config = dict(
    n_layer=16,
    d_model=256,
    n_head=8,
    n_kv_head=4,
    head_dim=64,
    d_mlp=768,
    vocab_size=8192,
    activation='gelu',
    norm='rmsnorm',
    norm_place='pre',
    norm_eps=1e-05,
    positions='rope',
    rope_base=14700.0,
    rope_fraction=0.75,
    qk_norm=False,
    attn_scale=0.125,
    bias='none',
    tie_embeddings=False,
    parallel_block=False,
    extras=['capped logits'],
    init='trunc',
    init_std_qkv=0.0191,
    init_std_o=0.0191,
    init_std_up=0.0191,
    init_std_down=0.0191,
    optimizer='soap_variant',
    lr=0.0059,
    beta1=0.95,
    beta2=0.95,
    weight_decay=0.0,
    lr_head=0.00853,
    grad_clip=2.0,
    warmup_steps=200,
    schedule='wsd',
    decay_fraction=1.0,
    decay_shape='linear',
    final_lr_fraction=0.02,
    batch_tokens=131072,
    seq_len=512,
    doc_mask=False,
    train_tokens=504600000,
    steps=3850,
    dataset='wikipedia_en',
)
Each number is 128 + 24 x the weight over its row's rms, rounded and kept within 0 to 255. Layers, rows and columns count from 0. Numbers have three digits each. The size before them is the row's rms in percent of the matrix's.

# layer 8 MLP down (transposed), 768x256, rms 0.201, rows 516-570, columns 128-255
103:130090151113090116139159117159106154133135166134117106126160100096092119117115091138132161127170137116139128144109108089126135081161110167118128125132157132117098152109092103134119098150140148160088108091088118168118110114146117162143121129190157158122133192086145111115123144123073128153140126133165132120111136138141125138145074140142177114188131160175167161158088171130101115104140
097:141112161140136129109160126161121111205148071084167161086117179149093154138147140143118130129095103127104167139112127151083154117133137175137143128134144102111142150144149118107135139132147177122118118127095111181087122129129146113086127114129140143131123125159133101090128185140126135169115143145154127141120099130138195177171122169176124137094140121133132148107165133081142134167135
092:129164160134167189108115114123095113109145096163174118133082154154089086103145129163150141102131113154113152158132147156153118095108146148101146129105143143127127122151185134121112139100125096095148134175095134094127099145085162119118141107090134159156118116131174132118133180137149139156102075117151141102098129170140167118093098149145095149104102110122123159102107161156114139126117
090:135117131142136131165143139155147135113124155109085157094154083146114185088124179188100117131112132113121105140183128066121105156150121116150135095133156124092153099136176127120163141164121136123133097125157154136143121137134139129102123182129130101157125148098095101112084082134130131116115149144133102116128142112141166149154147115109107145115136130120135094104131101101115153137093
090:141109139150102164083102100120107141122172160117115133065102072117104095122129129083110125137167113122154131120193145128147154102139127085091140092143114146142125115113119130129089169155137126158133146088124110148126145123099158159150096113138164096139108142106117140138121114170109122103073103054121096109191090125094161166132123129161092130090146117146113117105141096105122112167101
099:133115078109103141123179106103096125097137116092097123146137122148108111158114123154122104087181136119115110158136110134110138132128115112106131179122168090135117135127168154090109099104104083139143140141147144152127119145141134132136151119118113146154146167151113116131120131147111128121118139172155096147156124136112157142124140111202137093141171088120093119127139143110129110130079
095:130071125126077179095117139142107110092137146149123112145128089108121144128091119133094170084093144110141111155116115132100141107149153158122148136157167112141124096084113134136167123096126143139124120120186151188117136098139119116064110150127086095146128118088122108105105110116092170113111149119116127109094119099147127134136078155081144091062106133150132094124099128125089116164121
100:118179161109097170124199151131084155114109101126137180096096136174077160153092098143114093131158135149157120095104119125135143151110151131156134124120132135088144133170139127125151149123146161167126116132114134139096126183156118111128137107144130125091173127125158130107158143116111103153122168163169107157150175104138112169157129115123134139130147141123149121144109107086146144115095
100:100104126149119082112108125157091110135115155153147136117128093158119123104113108084154119125131118107122096109163154113116150087143118110122192128131142110083128132157137170151151143134151115119173137149134175153151149106184114134128140112180151112141153108115136136091135145132123121108120153159105105144149171142172135112136118147102064165138139100125157130138126078140145127090105
095:113124104137136203127148083142161130087088140156112194100141121164124149123132148130125092143156099118120140142129153135142147134127125147176109101100127108131113159064118108127129155144122125137163100090115123136171135133115153160104134082152149102153154142124104107127151137086079127137157158138110160088108128127133134173139130163136098123148182148125169125135113138131130086124154
107:112100087139157122142112157130100119167134156113158093124110145115171095059154139079078111122136072116114167139116115134073133083131125127093096168167115123111107149154142153133129135133112096165165139138101127159122118128126140139131176054116136154135112132109139126164122085144133093152111137133154118128143153109112101154120171107107127109135128155139079108151148128197113107156152
094:125118152136103143153167146172173122130143145155091178121114081125158112141115069109105112163086163104102120077129157145108120146171169090158132113115150146099118131107134104165166131195116174142096107143113130146151113130142098168101105152114130130121122144139141125088129126112103122106130154136091136184122123072156155121142090171143135171095135123129148148131100150088160162115139
102:160133154149117105113099143107139116122160111100163114130151113130131178107120136164162130098084110144131113138110116151158150113088092162146122157143144121163100113181119071173137112150129109109117153132117118090130162121133181124112161117149140112119166157129104121144130104156128146147140116153145135137115137106109123149153175109085134128127116069078135110096129127084149125115142
088:126129128146092076155066175065156110135138117144139097123148089145171128135085153099096112106139110144140141131143120164095141112080163121123093099155131130137093140120145131107134155149123158144103141080149108151122122138121115101150150124117160157118187145119111147176153108132142176090122139133125106124120149159082095073133125116094108100101151109144103128124121115157090154093144
097:124118131137148132105118104105127123123141156151145146105144105099128128104129146099126122134119131098141141135136147113094143124115143138116149133141105133132130116100149101110143108101114098097093115063148101130080098131113143131126114118104122092155168132135084086117159118117143147088130166149123172157112157161140153154135102107129143126188202116140164091124117124065149147129166
097:162079126116125133090149120152166097110136110116157132159096137120146126131139153133140115146124131145110154129129118141144113086115132137120143135094126116152109132126165110172157139144134089120085153118127101096108146131097118139168130101131110160124107136126117132168148139141093143179113111115111170089096144138088068151162134100139128135113105097124115133166129125108095148181122
103:145115147119135120098117137157122100150100176122118078126140151087135109141112115120103147134118092083107105121133086143139120097138119129109145136135131101160101125137104137140134153136075139119138096176082092147078118064136126097114127124163129108128126142102117119145128160140121125141112145092086105128149122130135150144157120148121081117126073129111115166148161120100105120120139
099:154142123116109148063212110118139150122151111139137112158146120087098138099105077131122105153150141146074123089142112122105125127096122134159151103175118079138165156132149111089152112107117126142107159117122124126150144096135124120145122141141125122120116127118104122105154131138127144137135118147126130096136085069120129144122124122087135142147084091126126174099089144102135148104165
093:101118106103149148128093112114079143145128132121125148177100136152142143128126087137103105148112148105167149117109161124048111173146151112107145139147119102151127126085109075144105075110119110127145154155082140115130155096112110149135088143118117090091127126133127101153101154125113130108119115146135153118126101102120127141129101072138163108123112130150124107104152118111137130091139
103:126138140124141139134123122125146103105121134160106117138120124146076142147113106136182155140112133122159099125133147113140151153138142123140129183094125118106119156144111121170116099121130166143106163086100130116083150143178127146196151128148128111137144125162142092097160098109124119135115128124109105097182124136134101173110153156083110145136139151136122096169103128095158139149126
099:125110144144110106141151146142138142095121135130135117081113080111135128130116124157161120143163158137142119112125115120111131137130142108116134116120141120099159151115149122132091116154170143166111112108133148094128150134139144140131103141123139114114116137167181156087137103177128175126147127138109104101137149145128114163167157100092112120132151125089145130142106123081144131109103
101:104157132135120104110123105102141111096096091151143153123123137127133154164148112097135095143142125125138140145122132064148113086133141158102122128178079106129147118137161112098124097104137168134105100095155145142118157121149157166114126099121153164117135104087077115098110095167105129166159134102111146110102152138136147146095172176115075127150095137132123165130129131115180134132137
107:152148110132119122121134113135136107108146110101132135125139104110161117145146128129137150149106160145136144134113082100123132103153123096177074125124129146162079156083110151163176110108121114127141136180139142083185146135101083136146128108099112145177107115136153118120127165123116154116131135098160111178119136149113125098135078124137137121062147144131138115120119119167121113183104
101:136135132132157127107162139176141121125108147146110098133136128184128142104107129138172150172073128171131132138108106105131137084096129140115147101117171198150156146119096120090102110100089110102175130133130141144144137137135092107116142155093154129140133138128102138110159156092128132120136067142150133115137145164120136130117123159175122181122114149098123128127131129113126135127137
104:150086114132092142158124113116131106149143122088119140108092105142157133124096127123117154111133141090122159106101133162115173157143153106146113100144150162154127147158118128145112129132111122123141165146138127144153135124128136144139125154126116135149140146165151152172166106131099130131127111138201088080145078161118169140079115144101085128134164141140102138120106177122138143098139
104:139098161134086128146107121128157163142150119134132169128137109133170101122126150135137123158142134140123127139133131121147113114133098150128140137131146127120150161115130113121112097084073126106133147140152097090144113114131141138157125117139112120113095092147098135119107135130169122147138129074119108107115120127118117128113179148147112139137078178180109128096135176117097136110123
100:128136148169154144136133096117152110164159110081143136107109115127104128145135126113130137098148073121135100154155102117112156149145114170128121163132121104110144134151164134174119162129123133105126178133113152197120119106153107137127155117136143090103128137166104128154149131099149116120143095138131176149087134124123137113136166101127095154125133141169111110078115134121132111110116
105:164133123120096152114110193135131152129138126116156123115138137112136161131093136126155136122164143087117132129147099103148148084159153127161157125105132111108106104144118110137067150151126141137123077109150090156102118140110130122134093134122153149134132088113104172117105133156124128139127125133133119116109110154098149139112144163119089145166133129114112141131162176102141136161161
095:139133106157131160118162156155178169150128104186136119100120120145113146129139131115158151111191113095127074137122158073119090154072135120109087129095153124092126158123114191143157119109128127142112169129130140151135125136118142146074109101124110115117123133129150092080097121111134142132135124161163138155104174102126127102117170149061151138144132160144106136110150132079132202152132
090:117131102147084135118141167172129148130183096116139076119096074165146093141121105164148142105101113118085131100112138131129120112119109117141146137108083118099153159156128150112152166099086156114158162107144150145084116115155148188185113132161128138111123151139131113129105135126137070151114122166137126140107120122123122140094130134163100131124128155155141135145095124119118149133129
115:176133132089134122124128150124138120122094122077147112116125078182154171111146132172139092143108121095130173140097113091135154161166155153128174164138128161135155155119121156160132142177136097132132154122148112137093174130138111162137085111114124131093141116087120127126124112068127122149135107087177156150108152153110112121128156137127156108109133154156131103079116150126130084112124
095:148100145105114160119081136131150139130119124138114106113094091138078127146125142172137109122168091119168111130131163118152146152135143150098138135138158105156128153090121138159126108127161097110139151122174172093112143066139133123137172132134110127139126121107166126136128132151170126152086136104182154150120165079075156113119166116102161110158088150129137124126192117117142137119152
102:173119155084136183160097172116134116133134135143135106126129126144150100081142150147101122144115136133103119145070123121127177149089129117098108122103133121172123122117109123173130143119161146173118122142103110129141106108163155165132169137084197122146118137108112118122118141144106119148163109141157124119115122128155128125127149162177095139116123125104181099135078151160126122133136
090:126078114108119106117113141177144142085111146083151162121123151136115133139126120138111152143175134128141193111084113161132118176137097115131135137061139147132153157138117128119155152088105117164107099168107104136081140159117160165162140148096118091138152153128137095122098118156137127116136132116104089154121126135132135128128104102124115135164106116117161152167128136126099099102114
106:125138105093103172148113119114161117132137137141149112126143128140103147132148131132134137114148121116112156122086188140148164106140108122183148087053178165122129119117105136124135131086148111147148114156109128118084143104120181101152160101116123148114076089147133113114124144146115077131135124122145120122104096168132135137150134168138088123095074155129168130140102130165131114116104
127:121148158125154122119202113121154116166114107135116136150111079141126103128090175157122138137147138119125131134115163127138185121132114134081131134113161161131120167153115158180120119160104100125167157139126111135116159160108132089128093101113151122137073147134098103122144118131140146140135139141115167143112094151126126158096150143145114116117107143119127122152137150112114131131102
114:117125164153117100139097158143148121108163103126138121122129140115113133123109139145140124165088102149154097145089129079151097138134130131156125149127126118091107108123117161161149096150197127107135134134173132121113149127090144127131116084113112122173174102140113150176098115096103129113147083113149121153104120088130093079111131115124153132134097100156122131096081168152128146175123
087:127094108112134153135126123104169096151111155172114149110179131136139138162128154135170155126122106139105176155116107150144122165074152143154126136160150118133141169153106170118159179117096103082117108127137127119131162130132079152115095154097163116113097115139156098090089141110143095139122103123130145126103154159147106124122121134120139057119115109109116084132145157142142093125163
086:094127104112117162138188086108121148130126095126095109135120150130104145123130097106143145146119179154127111094125110101152163140070134136178110132110149081130091102121109146132148120110095122137098139118128136130162160110119132145123100138140116165127167126095106108113135142125146109151121169120170155138117103113132156129155129112109129167102144127162127115119160092188126116150176
105:106156130161122122138114091147095144119137164153089117115117067122118143115157132135100122134159166093105116113134084133116125139094102124128114128127173148136143189129115167132125123093126126093132107124154116132121142099128144091111126152118166087108174120146102117106149141124149089150137124187127160089129098151131064174146081117123113123148113145112174106115094082156175107106079
092:186105144141136152119189149108160128126114125133108191167065081098129125145088112154148112159178135126143111130131154097130153156083108133149130082148138106151149135164133115127132116088136114131135139111138115138095144146155124132128117156106123094083113164113137161114150106139156067147144144145073166100104180125106149162141157098141133116133153122104145086137158128119148129105075
095:118132122152136155149131122129138147160095099148134134080135122160146141071106145129109154159123124167144127160146165132119095155162115131143096138124124096149116105118126122123123147114104164135121132135109100130154121109114098126132129119150125167142157182106118128113141125071128167139058123126153099097093098134118079162074099158071128088156136130101115154154111160156128130114162
104:157154133126105099124105078149078138170139159146168133134080112179158069145121125132132142093088131097112079100121111120112106145151135112114134116112134147112207125119129138169131111159131145140101128111093164168124143153144130147132138125094120114133124138119138127149118087104130112147147135152152151108138131132109186162121191135136137127139132114133187124154138143140116132103109
101:169097112095090133132113133152107128115142110108127109138119124081141150129098106142145114135124158172141084158166130112148117111124123136142104098124142141186125133167150136102133132095113157127150172142104125139110121154197109153136120181150130106137145154114153156187106119098147107158137133148134179131148102116138140104121111127111145100135116128088151123153122121124097103126118
094:149147127137161149094189112097129112160162144116121129129106107154128107134102137101169165142161147170143120125111114126103140096122144107086121116136093103101127132158146105147179115116134109066133145150130120100121146108112168121166127159107104107105163139100165121177105137126129135094126110140106097148129128134153130128149135127117139126112156097153123168144081111136125123161125
093:156135129120140099118080163134142096167164119108125093119129146113144115067123148139134121112102182152129119142140112133107088110110148131145119149134118175152086100152143121119107121141163142088159148143140105143136124139092148104138110180147166093125118102096139133092140106094087118162129116130102128081096138108140140085103171103114161085128150106162133119075115144151126096155137
091:108174149112091115166136138171137100124106078154143194131145146153092116142103109158126129116126106119181130103109110116100152170097152110126101126119101137081143115132110133151122165122123119135124120115135128156135117140098120170138147116084169149137086099118109092112138137107110161099071137145119117142106150130121100124118124159105102151146147109068129104153170121136129118139126
095:126126153150141141134127110116148072166139146117134151173153150171130163126131116111114161116128133114137178158177096167114165143108141136099133129119164163136094144134163132121133143091164135107118141136108062142140104145109125145107074148135108124154122128168130178165167149131138141163162126092090150117162117146091141125124126131106063094078112154121105092131133150074145104117072
090:108142108111136140147167144143142135138126099135117113111134131107103106114176105160182139137134081144122191119140152137129103114118129133144143127162078137092116142112176143064125137085138117153112119126155144145180121138118115149150134137128138138150122104114121114145138139090107129181154119145138130132162164142125119138138097118177121122153148122127122097165087154121105156101154
099:152145094133106084137156128119088116107165114151134103129134140126129131131130146103130100141101124118150139172133186132120124150146134136130156134148108142121125139131125182116151139128114147111112110183125114177139153122129104042145109146138188157139133163151111130148145086128137136134130193138113133120119128129153163139108170078119120152092157116102156125090140125083097101121150
092:127125132101151133122116125158139137125111153118139132161085147119136106037145103121089130104110117125149126128102119143101114099150146095117112114096143134137107161156120110140119135197107126122152114102136067137101139090164115170110103124118108084176111101158118132112149116166174133119158111100151152154120092104123136142142128095151144076088102139108137119113114101129111166145150
095:117129128144108149154172120083161137104082136124163180117123133135132101126094124163160150085191179117138129082091135113141107142117162119120113156105128140149136119129140147139158123156106117152110160158144132135172086137124100148144109164143121091133108142149132165167120108108134124138118128123124156094162142109127125139094146157157064176141090152172137128114103155114124139085134
100:121133152116144138125079132110127128113175074102111154163111077121097166096116107132108119140132158149122135116160178132088153135129115120172167109105139073110119100107147137155115116125138144147103129165137099127109121156159189141099121143086115096146101161104131140141171105119138076122107145118099161124097132142104145122137150106116162133141155134130137091143127118144144120178127
102:170129138124121140118157160123149147121126148101099107113131105097109116141150086095118137092107128119116140140131137142121152160117166126147120127074110115127101098125109107095114103189143157156120132208169113137096161108144165106135143175128103082095137073165075116183123129141131102088144099152120084099127104145128147085120126135142072144144172092125101105108136112111144115111098
108:132131138075129183100191162170129145145166122171127188155127139145108121110165112157172115120193087152093117085133136155123122139148105165129157103142120113125169131152161125123151112100118112158115135108103147137100102134124137114122164145123155114143132128120155097119164160166148157126130155103152121132129128130127149134118144087170127161149133101101156133113120135112128114112131
# layer 8 MLP up, 768x256, rms 0.195, rows 517-570, columns 128-255
098:074110084109095124087083117147118116131091140101158106165134063125123132133157134101148116087159119096130139132095144175135125117134107134139070128110197125122152187115134084103112067152125108121128134107151148144123134113096104190175117175105149126151117132130090128104154121112144134121129158115125123117118139170072151127128131088147118105109124089135142135115109141136151115111167
085:133127120141093113141157104121126133140113174085116138096172175134177136122120147125086133179119119102118149094145144148144144145133189139110110138116119120110110093105081121132140148141087139133125136151148157162144128124124149103136110119139157093091171115111151087088122100147094133107137102135139122165137120079124158141120148141127166130087098110150134124142147087164132100132153
093:154126127146153131100120114104124156136140147073148124171087142121120098190122106146154114187118121159120114119092128133140121131078128122084127155160159158129101141135125151112113128119165107106142131123115129138085112125096120134112099145157103166095155122180151140155128167120107138119130093157134169157125096129094185154141133158148136139131143119157138142129130143156129090084144
098:087103139117156138124152125121144110130112102136154113130104129106116118088122127105161135144109120121096107113162122143123112145129147153135115135144141118170081110087104112133099143111167096085108122113114166159134124141144109160160151166128101144117076157129097125120135165122099179130142144159156125136129155160164108124119133148120101134125140122080177133096135144122115116109123
107:114065145151142148100131139146164111159114137122136121150157128100141120138091121105126131125162121123145075152098119075108130120101136147126135124145150109128135117140132139132106128126123099105132108112123104141120120153113127134113142154109088123093191142107125086152097119124170143114128126157118094123127143127137088088128105092135127120135134146124148120166116148134142166122147
097:126121147079143076170154123109123107084153092094169118112141163145109114135118090137137115166148144175133124121130131116147118118138107083108094161135116150123149127159124127128125127127153109135167138148066144068117138163124156146145126158151125151142104145161145116102110142153186128142122149131121131148147109152150136138155136117141130115154115092126120154160106117161119137093097
091:140156119145120127104164094138145149158103137144128105122109135105109168159135135115179118103097086098110146166114123143159147151130126104088129133151098126126141117117140082119106139123111074141109116117124119122103120087124153122107121142134098124112103123116131110122098100124131135119118115165098130162113124160111099104162162166168114091130132140136133114151114137101132110099075
100:122167144105152132108139143112097137152134159145170173118122146124121155121141133106136156115128161134163155124116156108114149144163117146124111158143085162126113162112102109088125116127146099145152169150114128153124099135103147133127163156155149074099105137164128136127161138149158122156097102131121115136122125131132169114143107146144104125122107092103152167148103128163126102145141
101:163149117068133136089108134128119133112141126112115162106133152141147121098134128135127141177150192135096141083116167157135136102110111165165130129125137122139115108135128158127133123140139083162166066135154164135141147126141124120148175123137137113125160157085107104104122151126137126115155122108139140133145159106115077136136153155134133194133141138132140151130146123167107087177129
097:110113145165151120131153091127123110138144130098158108109139144173122088130143128108102141160099108101099120108162137145097166160095081127139117121118147168106122086134108140166136108108127144131097128113145130100115108139129158136113129129132138150102122100126087089091122161126113095124150088157152158106112157125145145126125177102117115131099197096152118057116085131101152114145093
098:097132098145157138126153143171170156173148110139096124126123142130109138139128105117126127120132162116103127124101124161071183155086128145148109112171128188118124138138146137168108083114121132137142070145137173165151144129167075126144121121110118109123137074139134143096099124091108147124124129153126122129087135100110141158110120108139137157145137083121119115125127153118117128140126
100:079138166115098141156131109096105144145133143114115116175158137118128157101129137154093097110116095130097172140057094163082161133105122101130155162136157137126091086156137122144118123120153136152174139130150075098104122126137141118120130106114164092146139122113145171129111128109140100168191126142115149115116153102142122129062120155136166151108110134110120180160147133110115152147125
091:158146110105135169122175132154135123109156140135148098145131120122106122100153137144146156147118113139120111147162123117129079127151088127135168135145121111140140137143093139120125117111158151085129122152100106147100103123123140100114103125175118104145055116155182162114130121155120131149133109088160133134167084113170129100151146076153138127122113135136145089137116132146109129183126
101:127136092167133125125144132155159156092136155143123132136162160125139131133118160109108127112124140112148114086109137140145148089117094135113129148101156140126137086103113137122106138170149098135160131138093096139140117113100109122179168121163134155107153086109139138119146104134113184139145104168120125139116138124115104110136131153172141158189158145119165160123102169146105105096103
097:098102069111076118147128157148098118122151148156130125117074144150125130144137140163116118151115155138089152134117140122120144131123135067110132151142132141136147083122150132151089142112121151070108116171122141136107149088105129135121171164150166104132101141094136113134151139090116114104115096124132157117160144116088161128145115172102122110106111132139073103114134084130157127108122
105:146167143152110132174099067126156143164135127149123126154119114060143157166161156132156152179091113124085132128149153164097099147100124128127127138145153173106114112138102105141129134116111160138071109147149091111172137113152128136101106134089146077126133124102104160152120162113174121151136140108132145128120117103110105114129114127140124134136109113100140107160160143109127133120097
104:093141153154107095122112106082085120110120126117122154150142147134098147134142150084111104125066123104108131094124119122095109158156116116145160136086128137100124169105081149128107122149155092120151151142170095145136145123118092135148093146148158097119165131119135133132106132099108121094110099104106138083112126141140131122124135150147111114144131141148157116111149150133143103111172
093:155126135151103103150114151104115105157151139156106121105108133156185134154089197171146149114116163148130106114104107162141126121116140153156111111135090164114107086134116141128143154140146167122117136142122135129068091107139090133124142129117141149154116148116118115119107136147162097132134120133168096164152111132099127151141101121141126172114148104142119112193109143181116085167164
101:128158158110122111183153175122142164157182125133090119095166117101127077162096125140123152167117123141121153093111119112153110143120143094097075173107131128149118118114121105128087129121152126135168137149146111145134138146151129119163148122139140135116135112129123135079158133110132142082138103091182126073152081145160138140067150144111136128096106095133103134142104159135105123093131
102:129122081168137111129129101111112099130146111118113124137100105123119122143153151083081174100122115109108140132104145166147152160089145155117125112133106142095141114092149129093091121146151119066179110139131089143157123176100155100148167126109122088136133113090155132126147117106158111121104138162129110162115139103118118106132124176123137103123153122062124142123124123109146104107151
105:161142162150143161101170133144139145125101120161106103170139147121138127124121142117141111140150129108115120093126115092117149165112149125137166147117090081124159144125124100120114113136098163122137121093103131133110148162132130161109130139129148181124100094141155109114102095149107123098148128103132163113096097119119178151110132118114150105135113143179137161113112128137105139125159
104:117143106135137117082121168152132113099138117096143178126128135105136122170177128102120130098135124166121110111163088123161134135138148126120133152157106137125152102097129183115119147120111123122145104137159123158154118113138129115118150094143077116156146122110159123119144092104119143135092122167132157116151131122125094124122114144116075133162113151118105115114132127136134104152136
105:156131127162135105135109165143122135121118121161105120125121138114107105111102114120148134144114118123164111189109173118103104171112136144151123153134162170110142135160134111166095124110154194129154131130193125161127171133148124087118178118158132151126136109096150128128163138153165130130109128149117130137188129090126141152161068149130120131141122123084132161088120118098147124163126
097:084170102129132118152104094106123082134114104134145156142132127170116125126136105123121093130100137076153138079094099129113122149121102112095101126139141124115078062122172132149151147154111143140095149152139135146093156129115159106142099175130088136155132105116166111117102077120149155114094162119174132134132164055122135113122115146139100142141125146135118100127101130084097159105115
104:148169109105137128151081116188142112149156133130148092110114111139119143178129118160136137106105094120096107094078146135147101094061114145168140130139098100127140146144101123129147159121126135130091138125154156133131102155163125138157148118108123138094162085134109125096132167123119101122056102133125186156132106136119175154089131139146096134113135076106105147102116137140169099144176
101:156141154138124114121139120118171090136113112106147141151129118142116116134120081126085141133112111114109126108106093127154140168134132128144141154127122108134115112125152090129123166090113118151107140126126142143117148139161125133136152115099123109117140102134114159169111181161169136124145117157095138182116121118117162129159160120107173106129125128180078132118118118100130132162165
098:146093131107134130091142130095150132155138087099132141117141116138104124144135163163095111119134135172130136133113132149117101085142130122106151091119123148157139160152186088159162116083119126122138122087107134116141156143124077129139127121153124150105098112132131130123118115146104144146114129144157136152100135109182142071161097090118134109108140136151087130138114103153123089117132
099:128157141140098136100103170128134129112148125146158148116097109123149120112121148103112129131139127139132103138156148140115149127114141093151074114113108121106122096131133130167169136145146130107155144135095141133143115152140125119112089131104123125160103101120155130136162143111143123093116139120127140152150153138082137151116128191134112152163085109137092117143100171131139146133169
090:121125108098125156152112093154122114111110114116106137117147088114105152169181149125083136149073128148131105137141139122114082137126139126136140144167097154110128143157089139141061159140133119131129130148088120134110095192142164123111114116179149108126173094142148144143099114124147145137103146156142098133100119140125097139112126138151143165115117103128134097134151135185112167113107
106:144120121096135143091181118124161159154077175146135134140154127098124135104148111088113138120119162102131130142124133126133093082110145127103123098149099107127122159167179144109111126131126119089133134077138127123121135115146159133120136143152176105108142151124125090082123119091120089075143136084119163126115102079133100158139153117153111075131146155130129133128117110119188121136155
096:104093104139115137123110142111123122140083092146129164139108136130148108143160164098147134139138154134108118142173142140113108148165150141127162129157110110159139145146119120133170092107147157156124067127112132079145134114064136126087115135097104128158121166163104120126146092111171136151133088122127141138132117150130054123137128120145152125113119117136153087101134115158149163110140
100:157156137111076173123176085137154111115141130100109155115168204105101080146133173121155139074164120137111122126094114109163098154113171098143147130098131109136113112152084128149095127168141124137114150165107121135157123145111112104162175137101169122112157087123141121104133125105147139153140112117117126134147100106135151131152099109138118124134113159160093163117178094126150141148109
096:110115117151158160153148131117130103131101125129103120137138110127130147147135119069140159118153143139108079095161140109141123128144164095142094131167140160109137126128165116116147147175127102082145146106105151146113135161111167116115074131129134143158101110140070175137112071088121130131104099166103138141151117151129123145138155150122140132132146131128101123120132105098073121119169
099:166138128205122134119124188097143161166121145108122156115107132133149145138098123123171167153124169108097169151112134162153100154097137177122142124121116172133138102121175113106136104123172144166122127160122135145107148166118155113134122107164091138109108116136087108149100093147108137107149082111113137164090165152163132134076138122154182112114120128083140078135097119079121107094152
128:108127128110152100161127116137158106113095139109090131141164092127153100116100133135131123129127142081111113113148163155159134123171128107082140152143168134146132147134147158135120088124132124117128110157115145106085154169130156153088147155148089122172137133132104095175118127126121136135150116136099122123154091103119130130158147115124132099099081118119106103153127160091102083150130
106:125101092103140107117172111109144170124104167134130131136108146177128133162096129124130108110109107114161186156113125113154140133097126103116123163156168129145093101114135111164146092138186123136149103140120127167108126138123114102120137142115158142108134133145117133111161109161150134100199108156108158151087158136117129125080139138189097115116170140097135142149111134156098133128119
092:116112148136116098168136104145112151106157106104088139139132098130119126098155148149140133170172153095132099124132137149130137133148126126168109165111103158125140165111125167118117116169189113169173141171139153125138111158132112106131119138123095140131130201138144148159180171096125099140183121104107124128159114112129127129189108119103144120104138100176098147105111106116167133143150
093:132102153125118118143111145137108133110096116144120144154110154141147076111093137103101150124130121104079116102081152100165143104147157139122110136143148096111153113108125103142123114135122094143109118132128143154100142131190101157067088130139137126182118127135151153129112125110138097094112127164152149133129157121127140124129107096143110139145109154130188185062100113148098135195134
107:095144155153114131150128132158098127088110149126114119113116141108106067107154107105113143108142120113108128127100134103103125145167107094156115141144156122140162144171113175104178122133062155129121089114125107112124120113117124102135120161147120170098151115111144135103107146138160116109134146147141184152061096106111108057123143099119115109156099159147109141130144098140148127121062
092:106134051174124109086115135136081114089176096119111089151171169158112117144109133134144145121112107142066133154125102168094103083179073167124147144132159125152110111120146147146147089142102159133096123135136133099103066123170137139151125138170128135148142078119124127134148121132096138121155133082139124139112120144141123115119085195121138086124124121135128164128120110102129086105132
089:128156121140083138126127129110137118129163102131125124193133133087083145142146093130155118118136189120130096087127134111149166130119117113094128103147142169130158148132118112131139112175104128144113138163123136121139134129152102120153125146100108072118128113151159116142088085141164137108166134144094114184156147112130168133154177145169135154139142114134126142151143095131092155133121
106:112130116115134141135142092136124119100144162154154100136161177131056133134138164157119125131112120134124128108129113113148134159154122150105125130118113132132164147155131129169108141156156136130127138118102158109113065143164144113105133099087136102120136111097090139091119115133110127108173109112150117147119162121131119175133137117156140134115143190124132151120115117160167135123125
102:094131109146144130136096108155116107114148109114120122157126166161129112160100170166110087110090151107128160132127118162137143148093140121156113121136154143159105130122118132125138117151098113103154077140064144091144112106149118125066085107150107119115140136149105130134126115127106103114130067151120114142125115154096157178076146154174083125125116103134131141137162139134176137092118
097:124112102101140111106121082140150145128129159166113133138116155113162144077109107102124085097108083129078107125158162130132125180173169111100101142115150113142132181120155163125079140098145124149148084144086129130119139156143141124120117093138141133132108111122105139143174117122144103116157136102148142105143124158105119121118109143086125138140173115166112140117124118137109188146169
093:089121132101142130130155126147123120111148142167125165154176151081120164124106109123098165144148146098084145136133124151126212119122121150148156120099099141125125142127085164122144151171131115140136127160126084113111164134134148182101128072111136123149146153126148111148119126146124130109135110138138131147123129157109144161141163097153107154140116145111107143170136116137140109101120
100:124136129175156145165142132144138113108159127115135129142106118116109152103125142126142132123117138126053083123137142163164077131113128138158192130155140112120136068149160160096112147148143160114145095090147127111118094130123113135125136123118125117076149136141104177143089176187122148148166104149182162175130111130099129112140175156144145127136145186160113096119105129096146132124134
100:113146116116146142138162115111136143129126151107145176102128103098130150168134112115123156107128171105137080133158168126140122105100119107106161165144077137104132151148113154131130105147145119139094129107178130150137150118108107116097121182141104158144130131142105152129152083105088110108083126127135120150142127131172130100127175067117167138079124139106095113154115134165115085114096
092:121132134088104137135138127106142116129164099154141118167143138111123145111118140132160127103125117153154122147132135124127151125130090150087135089103124115129107129095142149157141155108130124174094126130127145101161138124133092127118114145147117099096110160096145130161120141105157133152147136116106072112123191112099161133116136094136084135147102090136093134102112101122128134113178
102:088129103173112169121117144118123081129141142124162133125152113126136156124181120116125139109116157131135120152145104070122128156142144137153137126117129154155145140133160122108154131148118144132163171080099138135141141108154077145113136130151087116138145129146183131091091098116137107110133164142185168103114097100113122130122142124095091128156109157174121103119112125113057109088151
096:157120115102098130147113157162104149145105110125095131074115142136153157118102135124087112174139121121105144126085124119158189135135106098131161146097151150117176079104131126098152087133148131148150137122132092182123094152140086151135170114157110148135125108088140108137148131111168142119123107107156125109111137121122130124169073136106144131117134135107111121139139166115118158149157
097:167142152119133153130134061145155144138132129120158183105095136101108121154186100159097124125137139164157110113129115115118120098124178148156136147098151164092122110121123089115153152147148145111114129168138143173109130132132139100091122157152152134111147149125103068155095134124124152102140118153114134152149128141161134180131099116150114129123119136146114118133105132155147133098147
095:133089186116145135134139160117112095146152101110075168067125141118092168123121199096134116109128146103123102110134144115145130071136129079174095134139156117124149097146146114155136175097135105149104088125148131133094104113116149136142108126102111096129108136101143111142152163103114095113134112104088083121120128128143126106110126092120119118121151134149117123144121131115149156154120
103:148100129151114136144142123103151161145119098148129143122132113131158129099132138129099143160117116112106109134136114111163142110124144123152168147115103099142144121105129134131122139085102158173142120156159116095099099160113137140122148095151143100122164101067099129168137148137156149108127146184155114181158131135098110120132114180134160156152117086140132140117083132114130115144137
114:129177082151170176115149169102094123106130094115110153128154170121108111127137139111146118115125131123082105109167108139144128130130093120143099156179130154167096133154142123125154142153135148148121121163132155105112129145100151145077142116125114142142133096130144134150135139110137113090158126119126107136124142127154106180175168191132152162156176134137196152112124123094099112088127